Weights of a small transformer language model.
Size: width 192, vocabulary 2048.
Architecture: RMSNorm after each block, rotary positions, biases on query, key and value.
Training: a variant of Adam for these matrices, 171M tokens, 5228 steps.
Each number is 500 + 50 x the weight over its row's rms, rounded and kept within 0 to 999. Layers, rows and columns count from 0. Numbers have three digits each. The size before them is the row's rms in percent of the matrix's.

# layer 12 attention value, 192x192, rms 0.0673, rows 104-127, columns 96-191
074:484442475545462530458501459484482628456393470442371518466489507516483482552427455493506530484524477536570523574505580420554595433462623436570521488508490558510516527568469560597532513562468435418513470493526448486451455516466483489463521473466533461475512606427601531391557463574525574575
073:537551569448501431468479589519500493424486581538523531447551491547551487427371529568528400557477539495538369469436520494414542553510498485502522523491565543523444494461486541514528560519517515446394459443563504452487511537496563478528498481514494516473533426539485561605530554482500549492
085:532564529577502541538521481488522540480494494503462527533421432596441473499507451441578494545457526436436547479436585504496582574536572453427527511466531613606477463497563435480464525526444526483461507502455517519552528493497510506465416324565599510454459557449426484479456482543502501417
069:497555554451438533478468494583454494486511561505468540469466541420428507516464533528411501519536513478576554447550446559466375436536493481615640367484527495500560483495480516516566582587493460493518530522506584559477447558551575482605541469471470422553461586587485514510489484533509507539
079:523486479469598405554535549526479444516385528480598422509519493443578378524629542496400500480514590569412470474521532508470350476506495424478418511490432546408523510483525519549444477498545534551472480522458509450456424484469536450531535532494499544466535483502509416513547538499513487572
075:508479554446495451522535559411508461489442503509567452461561499373442431501437545597482493442437529556435487534476468552483421608516553533511566481417563471451506434491501481535537535534494572508503535484495571490486577579510560493471534473503467520490504523445460498588623460398479445454
077:542519542333443505411506551495515488465435578479501447540491520450415519511434509528492541478483536580524500495507339599601495605531353507553504536432571422484469501476513465522396527478586590470546522529495509484462474537553540501513501430523499552485436481505536533428503401511526449562
082:475557431576558506458461551609488421559425585507538417511507470461492509543486503508434548535468378489377502494460397446521476461503482476492498471477394528518506532481446528474612463505510556510494545462470473525484488478517527462541606522482500488481462561531397487451481568447527499461
080:457491499527467550403459472595520570458479534444426547438547659539434552444523524462451624517540520533452546489517501504617563429467497467463541566461443544480427484456511431549493570513497468430483461515494575523402394435453555518469460579474474571600506450531414478559509558444529526488
092:488587502449521502445530506520430518552531494454521482492488507501482482472552508490478587519521485590485564498609511529541461493540439515421530540393494564372499483490424505492579457455480494528449504526480484516533531497462454530506473402501473499600469536594477381488489445449576401552
074:481508388630471494496385436556449522504453467490505466524548465515516547474518576506505448466471451595604527510514480390446512418578537489649493566555462421484485451435578548526551618511595464528568472477457468521580546487484440492492483486424560415481528598518506533511475569433511447458
079:573517570543520509488531533544495586603409423442571385446587451534436531495538512474521582500552534467385483584507512534421493488502504481505426514550461449569408484557413576450570517439507504592462478410538506471576587495448463484432518499493458477495534399599485554443603492514537480611
078:559633517505528523550535419484551555528472344449543466490538474503499587493536461518469470406472454411477489477543558632535479454464549463516415464435486422507354474499534533569613566487455555445525522519502544555504536560431527457414503545505487468486506532548545470524574524444481421481
085:479461496495482492499511561516527525459493452516398503523476571570550482470384547570562548469450494472618473512445434366339555509504617618530471389523418404561473497506508492463526579534468528422503482513544489482450510548474515493487517536501543488453530456454467560475484511601411531566
077:560466486565499582426429482418526481546592579474503497435533533502511501449410510476524481444543509508480544588550525540504554415519532522485418505515483509557525548453613492518531539519506476470573444538458416535514456511493478441561479561377541482473501483486526465521515564563448469548
088:477494532469524445507461480468470516507470435550573507522495466457521425469513540555484556572538501545475508466554533507569494560544380501367441468473535562483552516515350557572515407521434486537444529536507532478519523403575516518450479510466440470623503527434537416425487451495491445493
091:462471411440516493388506527461528489526497503450525496519541522528489467474568500547436539504567451549438539468488637570550500489499466489421427548347499556445495526451489529437541429515406509487435514543506420401501510519457510493556492438535482481444494544540464462478477420514518398548
081:529506484534407562529448526480512472434464575505511562541553544576498506504495461442483505542485545396579467496363463476502536479611543542610495429662410467499517571443509540535483527566484489500528503477470527486459480473570447460476528551442478524508537537485568516576602451564457546524
076:443541451580466439487495511538484425523478502461504499538511529466448553477520457487421555471531462540469424538543513616539499572463440450470498485453517470535487414503492429524475453507572543514506548513418599554482434491528476435484511539547464489560467500397497364495522473430497469581
074:497468548528503489443489494564491515513428388607524563385420461501491457532482466477410512545606520495476454478583554597583493592469467448558447605549497527503439468500423434434497430573518501590583551502511515526553533498458430517498525437498542465590465494477500486435523444473542584419
081:477438598534513541563536491519624483543515409554442535476458532454548553529418484451480460463523513395504516507473602474412569473470500574666540599518498506429472515466486469504592480521422507369513466658470496495469486517510471468465460485518547547463585627461536560548553484514545541512
076:562422429573469465477455491491459517544521512547474420512559400511496470488435509423518414446540462545554521470489393580520425455493478384606434498593561543467494504432489401434506470498533523499507469560456519500410514418534533484504518519532419491531542561471583486510418524473501459511
074:492452453481551554474519450481508498502507436473518499501499546527584453548432485569447520519510472502491513410585479445548552489544467455529518489438480542469649573495474481452488574475448521541488500568505500509430498549506576503540464503610481402460498520540465465344505548594515576472
075:460439411589488519537470472508516497579528466543462524491412565510533530554427509574507498508497519460504523518533417523477598460492480615502572497538424471463546543557455504530379513507518503556507520551467551584536486485424495498618583483557496498522551417459604356483515560534473527534
# layer 12 attention output (transposed), 192x192, rms 0.0588, rows 104-127, columns 96-191
065:492509562570581496449512569548443522494554438381470477530516506489660520501462635531494504569472463474479524371479459472475506566498484519455517531492457608464506437410480519506511487502564486527446573502464550457460535564564480506497478528507388480464492529509522510510421473444460555523
074:559489519489472542536473394525522508510512478326484546489560509509464500629504572434554517532547487507512577388557511519531552515397570455460505526551480477478462552489562567536471502568428534527554505476504460492486521496549486402466504513479556579503539509458461499525537490539521465495
075:552507486512413464434506523439391477481502436525494488501483512557522516564498505486426523491448506563464485446593514554467505539474429551476504514577455586498518492566448436477537437525519425584512551505604508496478536402512534430450477505465555413545487446474440564513550482553484573472
074:407562481511596590475502498493527516508420478510526426502477483508525453394456501517575532468542471521476528535506595556413484445409445566408504599472503535465512471475625494548482483439466498454432507523491464542534471455539531559515479462471478528490517527508478431530480477440516453466
076:552502512497460440545446431511556521469549485660484570516464454532402504406486398459628490505488377458572603462438442492556459507462520563470509503557503399507431463445410511423506534561575536475474517540552495483481554495550486463489502467513560452533471495509493438486482571488442504490
072:461498530456463587534518471563467470465466550366443515545603516464492549473487495462576463574514536484555562506489547482490502489404488476514527555503458505500520512517551512469450535474490461551488481468564469510456542494506418446535562533512587487472443516497429475493468426533495550593
078:477461560493481469520506529570469474457510468330478600510578477452524480522492500492546445477466488415520487463545572489487500461440532420439426461490403386545579443531610586470517438521466477532507465482433410489505444508489480420519592526492437412523498446498368511430487499452513506546
086:455467485474494483468564481426543568535553498634483482445447537570542484371461496540559509405483485456482485530522528546508466504541475496464522554455506488509405498409406474488454551498564497482506539566525519501517495493493502625505476538498484496459533488577578499496425452525534536450
075:417449483579443511505573491530491466453469474560530478570499444455540470493494558467476425449474486510478445539463564488542418574530557530509500396519544582505455479561706575515479493488581482521507482527465454449480473475449448522534501452525533423450523485505511395473528413547446511537
102:492485492520601486511537484504522500510478477727489530515445465481508542405515419512475508484491508466496496576450488521504461475476523472467468503516524460507432479506456450477460447504572537469578460518513521480511472491516539659515543527488510470495501502475559520486521518517490475439
070:510528524489572582501585523496431511521586504407542510519530504517529487590461589481483500531523551546585525525585454508466456513514499505532566593439608522478478475481499549511482462413476546466494490555495579434504486576494498343495479511515462496516514458472525474449590451428475484497
065:505472543483499472495562510418484471414589472530488503559423505480539460495540550515520552533477484536499484489553529470558428516581479529480515431425544521528489430504493463399546458513485529371484408496484573403498445416462566541600551453547548461512456567378507467463403506546446446454
078:472441507528535403480541555499355494478451440595367508595448495462527495507461502556478517549490577597523559502507466476492428538608450504526512568505557469479467518515499479485470523518564438561501510484489562418500492532481437433631571495502512522523480550415490512496520436518505523528
099:470474475494503506524454469508480495541518564268552504494579502465496520673543636519497522507533516459554459464575494532499499497517515522513547544468514535503524508502599525483514469506439472496482512504469538486501503517529499385484483546466505507509495490500525460545524511496513496510
077:521425506499513523482516545604504465472445538439442504517519433433545429575471614431523445457530480566520517434458498530475545579547505476545508470495622516474535527484606590555553480503583529541531451598446522558459510551505492501443431435533462520503478542455518425543540506421468502453
091:467508456444604552455468504480494546487490468675451525465491496466505502351504380483481506480514538502506527525465511512476478511447514438573509455489465440491559492479454423442513495494517494491470434501439495555548479529495451622474542535513435540461477496512493529558478510483509451518
088:527498512505686546540505472573486481499498481662425539441405451483470508368526455519556523549471498493498515487526475472475443501515553516481512470520487461495480481523401474481504526533626536452585478522488520492472505477509530681496529527504447551544478493456521493545465584515493490489
096:449544476491540501493496555507511486535493496251480431477562545471482455593499614521537492482542488522468478502553517481463506564481465510504514515460538528486514499480604585434539536480459495442503571516514480482493512543498472440519460480508479495466516509510460483498446545483476513574
076:466520490503440528514543582484515463432565499503435545537430459512525503468430463498525479500504496400466501448404485448506441485521518496524487435508461515554547534519550399415475517416427461497435416489510380556494483573540415605553543452521442572470478511577504549483487466514567548537
072:483548492463479458501631507486462492498563492709511483548433529485495473303527493423467519522438423452473525529446544463530424448549465532523509492545475583536588557483552427520527540432450509574405430489510496519525515461514565603424522533513467575529469484451494528554519549565521448451
075:415481470545541402445523525521404505509425531423544469444517516498487585562521536585553528544474538525527517404573493477532469558529463452511487396509525518495533525499549587525565519472572466598532488477560521466426536529502547514434449479478474534536491461559510458529486421520484498504
069:475463511538513346535544472603544515403474559523556525499435511469434604500496517529437514478455575428501524470528471473523611444507477421498443494527541471538550532486488562553454525501522525538554439463530437512508434547535387489545537478557368414512491520493435490452543446464509505536
072:512584503469470444478466534543513482481446482584523580473461419400504503378494490471485491540489570459405571473418541495500530512499470516511490508494508432546440444475362437464455474480574468617465493469464528608531492514548508536473544447486472551538510536409566516565398458488517493429
075:514476452456545471447560608446567534472479548473579475527492490475529473445482506445404502439579578492437491459419536493500470492531487455464544497479534451528592518522535512531494514513430494519469402480509419432517464474503466579333499544460444545484515495509471553611536404430502444450
# layer 12 attention query, 192x192, rms 0.0796, rows 128-137, columns 96-191
090:458572478457422530474491520445502489501437438456496470534473513528552441484565500515469462516430524593535581456522596461419477459548563504437413473536449579465482451489468472420469573544513442430451540459489557530507478451478485458370495484441480500454465474508492493397457506511540460542
092:486481448541487442433510564554506554424525550515495571452598471491447467594411516464525527541447473484436522461489473537526566604503427499474494508431512480564582465531485506660443473437518520494440441519493510499546513458468445551428627477541492493546456513485507462518434598561514527445
116:495499537505504486519456474501545493462517517470478475500491428484635573448458463502478498449519537497603419503583516379478357544507558542499530521492560442483470530578530494507490498553493454456559519523445550473465478529554539412463430518455525551418566419408541498592544459458493549565
124:580584553437521458513534431459508504602530487478550468469480453559543537450540473589416456600444477482492441439551537493415543444434503514444494596457478512472463532514593471443492465509442463417520551541407466474430502466544594449550401404457499496434520439559597599528622485416544466535
081:433429531398511507397511526494517493386541444407471491426487419491600461562523475508445490423578521502536420499431497497501414499565386453555486443525464463604459582563556435425501486608471473550498497490548447557499487588525433461562489597562530426386580423441483544563502554496487525444
097:595546551467494521498408454490518469579479528547495434557542455463542607455455472525435536494389539511556420469557606475422498537405556531418486540519458465461533546483541551484401508466517523430480514563476526488461476450497569438449439481400538539484484431573594481531492473536515533574
114:469561420421471462473616501424621540468496394379526554465450432545405344520522515462471451463558479554471494473439541552502548494448503459387512442497503472543447495530451485509505536598478415472541507458514459526547548457522438483536617530500478488472441590429481508492548502419513414471
070:542473490493547558479522469527535478478450501562490529473636523542490572536475499575485491496386496534462543537545548505449568556499513431469525546414542544396542522499501505516458517372533517503490503497465486471544456488513538539474527445396487440589510503580562413452485505646515511496
065:456457511551384458493578501491452471512513536544492495546416582532380559489465476407545465484497511458550489485459491433609575481547518529472529496548490524486520557501504441526477488578559556504527477543523492568458531555491458492597587493578537453509570533422429478551571493512533474455
072:535544460464495464495524399526502498530474485467506516556504478446506474496553420573422504510478511577488488452506529530459475535461580485491536518506532413505501475542530532539444487400477466434548507476489496478466471511476441503472446488493446522570431476573569548393575598422471504503
# layer 12 attention key, 192x192, rms 0.065, rows 128-137, columns 96-191
066:491377514473486505499483532643509422503469501471494560479528507411469493497479561515388560438476480497506491494531493486492595503497391436478453466443564455566477533518488470533420498576460571513490479501474461490488455394531517559505595521475577334472595543465555506540471501421511495447
055:509448507452520479533460440514486606605473489480515465486487557459545443575568572403559464593474495436542479429481538451570450486567551589490523462523600500471433544456530503472468485448454500524506550479586597530505486605505510545541345532506446530495479533516551494571505379509521404533
062:473530473569491543479478496448498403505430536541476504460492568516416490518524506545459381448548505450468540553559473540516518510464458439498423453563431576562635481607526510557493500534531483571528508454517408482524560421470439523528508556440495445572516611559458577502499563402498499434
067:489525462596456519538406521463490414494532482455505418446575519535493443428477459364515503491550537445512521458565491548508514525512504524496486496499489548456521496429401540553455452538498609463385526493671516533578534501453529422538538457497507504456462479530483426516523486594426532476
064:557546543563525449507580504514521546471508580502491510488471502543406588562563489521528471586447505477502541563412507459536568502531584515447539513473508449438492395506523420511567495516529475513470498472474563499443494458554524540495605602508477562635471536493550578550443531435489546559
079:455552433557501449513580456487487374516507507489482440416488546528455454450514574492530534502531406435480580526571380516507419457482380492471483530529499559510590460591575492562516431468528517481542513548571479518535502518478437524442453455433462488515468563606493440565518547579469522486
073:504459551486462549575491583574435578463445468551462473532536575549625542432516482518476499461502549459495501522469481578513528580491505418443521502542491440523434446422407486488506520437491575524522419513480543537475491439444538512551492559597513458497603512530489590514476475435425531525
050:413467524509464472453472478539488475519406544460588514558495475437506448500493483463402606527462527508511440491612510493492430399514485546466561507490580570471522509459523484498523449521498520508497501506431568559497555543477475514467364452544445518424514526435502441573604455462495320540
050:501456638483564501419569533516513614473600504487492485439535523560507480517512533607460438533471529510534478496442507485567528495486468502545571550463535434522428457486477540539540555494523471460454499448539584400450490425493564503424489585561523513522523434592483540539454521528571553576
051:526549464498472508508497550431513386449482501515539517512535503483493482467522496415480537485459458526490431416589456474471481437534515503505511545406443569486597538546496410542533448577510475553604556544467493567498542591498492550566418388500498494492481494470469462443538502511584499437